Part of a small language model's weights.
Training: a variant of Adam for these matrices, 120M tokens.
Each number is 500 + 25 x the weight over its row's rms, rounded and kept within 0 to 999. Layers, rows and columns count from 0. Numbers have three digits each. The size before them is the row's rms in percent of the matrix's.

# layer 14 MLP gate, 320x128, rms 0.146, rows 0-99, columns 0-63
092:517504476498555509461531479538441519508536498501498477511497469498505532506494463528501512523511505469480471483507531482486483510535498523500479486536533522507514526503495504489500500481477490
100:506497526467488514528530490456509519467536537491528534516545485525509562479481457484472496516536501482493456508496515478505477520520492475527461455496536492482506493487504529520488538497504531
102:511534470504501498511496437484488481472530572493498544526483492479508492478566543502492446494484524484487513522514521519487533464524512463511489484494500528522514484478503563517493505474518470
102:553498456484490461487523533537487444488456490498532494501545484470523546502494534458499492536508519481501515521499530491532494520459492484489521479484494485446490474527499504495456504444496535
095:512551492491500466458447507523525527506493490508506527521505476521478499505513471490500423471481528485462490483481511499493494486470522478515488494499483491506486490506496472501494516481500473
087:515477478483494453443488530490506528501473499543458493531495444510533530516537517499482458482461499510444494518510503484477523501505501540445486474483505489505541508475487525518489493457506495
109:527502480496478463520528530489498489493497544488504515539558466504537525490517518504499472501480480499469504502501526496497541479511494514482536464510501491517463501542545515519488480524507514
097:485510539532513509484517512527518497466503506547496533491498482454530504499485521494506492520498506504505478505505510497511552500482508505426485526505539497508488468527498504519519462483517505
096:515541492496493536535498561524490499516482493518505492532542522498521492476536512527504477493445491493509471525529521546519463482489491535469486485473494488503502526508530515532487540465515484
109:514535514489526515501495441493500523490518520517510514481471514476470506514495496515509449497495480446480511496455528473463514503509464502520512539485492478485518478546462509536478504454516488
098:527459459492452485491536521513482529527455551470517475492548484488508584479517501483483486529530468479513485527485506501524494461489502479486474456523514484494480513443483479484498477466461490
102:468510504483477468500529530538520516521456516536492453484518471467497464563484527526445473507460492502529544470540512454520498523488545483509524470506506503529498512501544518519499505497514528
112:546525505529474479484513520471522510492483566502521495485488506537517502504521444517493454518517474459476493539500510495542505492520525499483512507501532456523507516498496484522492554552472514
101:476514487519468490515518498482566490522519476487504469532489477519454498468516507485491427526537477455520489472487547480495517537513482499498481495537524533558483524460488491500522511485472506
113:477500513483523468495539500477503456474513502528492518484507426424453503514509488481505498492513480496457485494474512477519494525475493495489485541488524459508537493491516522492482515476530504
107:504471455516498515507517496486486512498500495513496484492457497467489466498497497484525509530493508487502503504510526525482509506535439511521515464512571486509530502524444552471497516484490490
103:485511488522527475512511522502486487526504510539521504515530502507497516511487496524493442494527483498481485501527549515492505538503496536525482484489498530555500474521494520531494522511493465
109:530551508514531484516526481505470470493516530500517470524476480456489530491497506533495487520477488462520522495509543503487538514466500494420504480485497474484533478427481540512495489463493483
109:534488495496528537544504512484440492489487497504538524497500479518540505500545500489510466473456449527496504524486546512518542538500524486529498519516496487487510472515482503479466498504531506
082:523468507472513473519509490490507485532493491483479518470499499513525466500486512495455497505480479507498532482454527510468526528503521536501505507453493501466509452478517513533506482511495530
113:491464493504497503496522520497499505532494554460501483511490478519471498526501478475502484505475495475511488486488551473496510550491524532447483443520523477519485481480491523486479508495463496
100:502469474504486476463501515499502487465526533504505482500494489521491508489556526504522480453530510483482482514516520511498496494521485477484481492508482506511470530490502463531498472504453527
096:488528489493529514513556482506488519459501497501510501490479474501492553589507541516483482528473482481497518522540538477499521497520516536497554513470496487512513512469493481527520498493507508
108:502477487488487487535510474484496502474494526552502494498435446458500511509513464545509467486493531456509506484453527502512480518528483484506511523542530476500503515530498518475504515462524544
110:503501443502522472477533546500512558501516531478442517502502485510473487501487510457518485476498486508490506456534507470532520524512498489508492489522490519523513478515504484491498536491494522
103:468491474525472502531540479480497553488471468469514534489476496497461492471522485516498487460535477505486491461439509495500467512545476491490504492507503532535484468489475497520495512510496503
096:529482530454534493506521494543467507485507504480488516475489489485496545521471491517491470467487479500487511500507528494490529501506518510498482494479513485499506477519527499460480502489511522
106:495520537468546523482532491527479553482506505479525546534490461474471544492462506503499495519506525520496527488521565502477519503514487530512439484535533451526479507497473486476516507471498540
102:457497478527532454492513503507506522510541508494484508534509478462490475507513521477523502546469502469513498481505510501552560547531527515501505496493484516524522513523485517502477492485488495
091:508524493489509511512521521486521536471487507502495491497479491525429484520499530501498424503525491507500483514492557494507502487531478501493484496507522494478490491530515461452500522510496540
103:529526483513548507534518502525502526510507503450494520482526472506482547494531487522469503540491502483493466537491528522516506525475519473534481497480537506462515499528512475469440494494529553
100:488472497486547459508496519495471505479528491513465453469507480492520477513473509491511488533516470502476460521469470519468511491493483500477493504499460500475553527494438512511447510513490499
104:514518482513549488453506514518467514551491520499470494548498517494526502530504492481497486516488449479470522503542507479464553524479545525484486529517528510473571506526518494550506476510532460
090:482494487525461477468499496521518547491487498496519552492504513493493499480480535490469496504470464447501512496519473430526482519478528523473541510493470451549496543523500497509526526546515520
108:516525503524504487532490490536508468472512514541509488459518496454535466515538470566516476475476522506494528497478513491494534499469498526500488499531525509491502481523494526505444516478488524
100:482519508497487458494515456533509542474480508494524491523478502543456494550508529500505494475470513449489485553481518506510517494541485494527544484485486517476501497465489478486468515493484511
094:518511487538473477484502480475523461507503512518458543475471519532550510520518520537465497486526521509467493524552529518515530529502481510498482491473511517497467579489504494494502551507461493
103:514491513528534500484483500509492510506548523509457508535484457508463506525515499516506470501512493488504501490483512461497442542500430517515469502504557499480521481499472546508513519469467491
086:480521491468530458508505500503500505457525520500478458484493492516505549490473547528498419518498481463495486461502508504475513480511506470519499512481565492511499487458466513504506499495502537
090:466494510500532522493504496488502481465463519477536531492494495492497495512485503489442493567500526527511518528501517483469510469474470515479503498521568491566499548536445467484508534508518515
101:532552518509562562488507504520489509459532558480456475528494495490481516525491510510494474506516464523512529502480507485518522473535513529471492496526492465518528530474492506458516502539495483
090:519474453532519479531512534527492505513482520517517506474524466522507472507492505498451529520471511493446477562489527490477509457534484546512508463512515502525505495500447498469484481467490534
118:534538519510494495487523536486493516542481567514503471522500484438504509499515475490524461503516468479459497529521493506490540476490497502441487498502464507528481511490474562517482530495487475
102:488487498525475547507515516502526488468527504516476511559530498480495487500522492510484496497501455527492480472485578535513494547488486485506469489516503545537516491490493539551499522472487460
103:475570482482507485493497513501469506503532502519481555507484500468542514520499496478520489488491471468530543511513529490514522479533521502504462494489468534505525475491451524510459543502501507
106:484494515546487487503499506482526485463506533495568524518528444478512549492509514471504453476472501472468562488485510508532531484518495504457482523517513479498555499507490503503476480474491515
096:507491478533443478493485496522527517470472531554479508434540511505502509512507479503529492455523498514463494465523522461470523485525523490495524481475510498504503482510511531542481539498471512
100:489483511452514504513531470444515472492472533478500464475506475500496489527481501490479497457546496471501496548445519507535491490507487557441495440515497520511499493509511501479505508459472510
092:519544490486517504491575521501502535492518499524488529547471472489544532507550471471453512543500517499486477516503541527477530524503467528517480499485462522519501506490501505469509483431486483
100:507526473490503519469534516527523501510514475544505503536450517465458544538499443504466489525489475492491485543525550510470530475540483535455526491506467551522493476493480471522490482443496512
119:530515474444524502454519491519506487491456503500483496501492474506485511496498488475508450489482506519482497514527561499505518494532496476475497442501483489465520467494514501503454511480509484
101:483483456470528500479504539546500509481541512502536491507495533472472477521500503479539501489465483477471484476501532506513441560527479492521485479516497486499497492482492524456482492487472464
107:530464482496482510451519500491470545493501523489488468518467504505523526524527478480499489507472464446509519484529483537513487474483513468501513507458517429539493556518512498553498502499490494
092:494506477511495482546473546501530513490483491477489505483498528462526493504503527506484486518499524506495480508552520477475515496446477492510508446485492473502531519532506489474470522482517501
096:508506483499513466509542508478495473524498510522517502534497492537508500566515527504435550518490517517485503540554494514497480491518486520487516474523482512530460493435504517503501448439494545
098:511501526503517496476507468500454552499549470474493478502449487485510541502528523475488467480532446470501504498453507469485523512492529509499459532515540487486503495440506510533508495495480501
091:523488503497523500519502455480483511472517503492480493530494530461479529547499517465497493514501473491494478529516519483433463486503510519478501537477548479536547523473501505508502524484484480
095:475490524491522512489496484515485496505514527497447459519501444521507515489494536494495466482495455512528499516497522472515529574521508514449534501485531465509514537488540499544511488496510459
094:474454480504507509486497531499492528461503546473473486495491528478530543487467478478517484502458501437507496471507556456526511467527511494482489472552526491535534469512534477502504525520513479
105:553447510454508526529556479447513469517461549493499473523466501489496512518526491531494484545529467486458485479499522492501507501481518514502514494486531514498499543518510511497473474484514531
095:484485529534516478518521496517505504497447503484522501515446440531524468472511493510508463502447510514502544524514532493525515525489536475488520455486527494535497531500487540507512493472530502
109:510445491510465502524537501510498533530522530487484436506484455471502508528455483479490512501521505437498530508499529485508489500534517483509484486489514474513516486479491518503496513505508484
107:511482498493484494502513496520469539463554522507443493528477438523548474480512554522456474503515510456458489467524513485491493484498493491491446490519476473498502522503533503511502496466481502
098:476506484504527496497529508489510467467529550502519442511487465460508479553534466446511489525512478439457508519442527528495566482519500514524517489469488503523477496494520535496493525467532528
098:520506490520489443474530501546492515487484525502504471525482495486501525530495449472459511493496517453491489471514520515485537485462528523512433497508499495481485494514479481464479464456535498
101:509564474476525485473518534504489497507505515481477471505483431506489491522469521499493460484486510490510498475501509505479541485481499467514514468494535535465562466524467469500513512475537489
106:531503474486504466486553501500521525468535551500459444481489499489510533542470481504539502505499537503490515503480547483486534519489512501441492486467565510544490498507492500517474527501521510
105:509471496511505498511531517498465486468509484488500481547433480496495472500502495504488448546487493497517499534516533497456493514504489484476501473519555509556513492503452498523488485488524521
106:539515478489526505496513518555478494523512498535491494499525483498532467482505499510516470513501459503462498494509522488513520500475479518476522461528482508501505523511499502552512540469510526
090:515525500551481510524512483531510512466514526525509491519487474442504535527478487542490488508529492470461500497479582499466484504502506552493476513505531522513554504514507483531474545472488470
103:533535508481488513464518526499516523497568495554504524509517515472539553500496513488512514500479485515466496502525527495478496503498505473487512489513538469494508499510485512503518525486488491
105:531532478520527453465508513526509514505500539529491515531430478494479503497533469486522433474505498505479486498521518474498498538480457502513468498520544527506465496497511495496496503492500521
098:502509489501510515501486485484553503486524482499501532490516490465472488530505482539441437537474484514525514578467511492513479470517440505484520482535503486543508518517495499469491529499481531
100:515503507537517495485488506508529530501476535507509486545529487490511503524502493499545476540488504523469520491501540485486511516530514508493476514507495483536480511442483526510489488466466497
097:489530477491470532484512554452470485503514548477492500511516527526482510496457516499478503554535434462530510496479513525495517514454476545503482526428507478497485474490517467507508490493515497
090:468475501468517465508563505502469521455476529495500517488472505448487505498523487480538547529509501498522475497451489443524530506508531520471464432517521449508513514498521558500471513500487496
095:520477466484551507512530492499505528497496475493458503511476483488475464500480496561523507526512513484478504518512517500501507496502536462495483459464456492492528483519494512523493502481499513
093:533504520467469518514514510474515532536504505484510489523488450494541470504499515490491490549527453488461462525496526520528496546490464542466511484499491512502462545455478507466508511455497524
088:491484449494507496441485501540488498499518480527507499515489488494495519491521508543488513506491511468484487545508488474473494475478500491493486503490540486519489512506436504491452527513479494
102:525476506496481462506506483522445479481446531517465481499509479450506474504505507477521459516488448484458456525468491489510525478540493462470541484510533460512522501516510524524465526515535525
104:520471449460472426485534520495486551511487481484500518515473496491516432501490500485504464445497525491456462499534518524513521515548494504476517523475503516542486477462506518518496501511505502
102:523518486457550485500515512519487460492476534507483506514500495486525486505440533491477474528487500476508510441563517472525541499497533475493508465491497495526504487537494482513532498500505493
103:483527485516500494531480491541528531545492536519497510505469492472516475531548459468515481490494471456523537531529511481489507495480470526546519472472508499539520533507491515491493506495495506
103:499506488463497516486513533502441514476505472539535513495502480454518520512486483504489492520479527470499476476542532489465537499595502496497491507461491452525445516507476470532497508507530428
106:498504496524548513503492495501500471525523544530495476504492471493499509492477530511520483505481510479490515502530507455433519499525425537493508516495519497515471514462529560554492510451487488
092:480532482517505475537496491532487462492538526534503486489494495451497460532473458495480504470498495439509554494477534498514486514556466522522503512459506462477511530468459523488495523507486494
107:517557510465495486517510497475507530491521488538498481504496513514556511548532444483536470494491478500490477511516534514436462509540511536522497486530559476501499521538504506485467496484478505
098:530487499530498511491491508539461506524516529525511456490500486489502518491493486470527484530546461521478463594526518489457522503537501509510482505515532470476536498494483494488463553514502476
096:470507519494502485480493508539484468495510486509480463479475451465507512500503472520516437521483498524515501484522519501458506502476512475469520495511569536560513477457496540482495521508516511
095:518519489524498489491490469498440530466499518497448480532483500481515505500486524505477492495516433521460476516501476503495540561476518521511503529491505543493514506500435520520455451480510505
095:511488463504505511518507496426529498490531503518492498521518507513511511559534500490479496548506460493468498525511500484505460533546452527493517516473539481514539512519509539529495539502483491
094:524534463495528527489522499505489482475504526500492491460497469484528505575550451529539510514489499464476503507545506440498507531477528461480497463531509494526552471500478501494505518463527498
084:473493464506502507524498498519496490494513557532498466565526518446556484503490518495501507493520459525524532507528470499506516571494512505503487491499498517518528515540484473525504509481491553
108:498510469473536448545513478512455523511500508489517463503533484533495483529516484499498456513535450500482514587478518491508503498523492505518481470516502507486496511439497472499514534472467522
106:484516536470492519518517534529479505506500531480465496512459478478483514515485461499464463500516484514527506515503525488461529492500477535483483491525518510503493463527508511531488502483471434
104:527481519530490447484514532509513513527502513490500506514472497484474531493468495497502482494499517458417494518514516505526505493522489509516547466552493490501530455495504516504460524508483477
083:514515514507521518477509510503504482439515524511454523502477466489476557487471502499487436497475482510447472518487520518480520517520538477498489511506472490515519478515512525510462524520503500
096:512511475529480474447505542489505500536553498498518499514482493473529525517506502484481499538487450470469465497514566487466484550517461504470516540523515527537527470535467487554536514500488475
109:482506485504491466500518551499545551475507521473467500495493457495535498521516484482519477546493531494444476514528519488478557529502472475508507448488534489537503540498463509479504465485417505
103:526467464495496456480528467491486507515472506471506498498493511483497513515512567491468485490512468514535496490499560502504521476461495536475518459523489545479507492486486519480495489488510511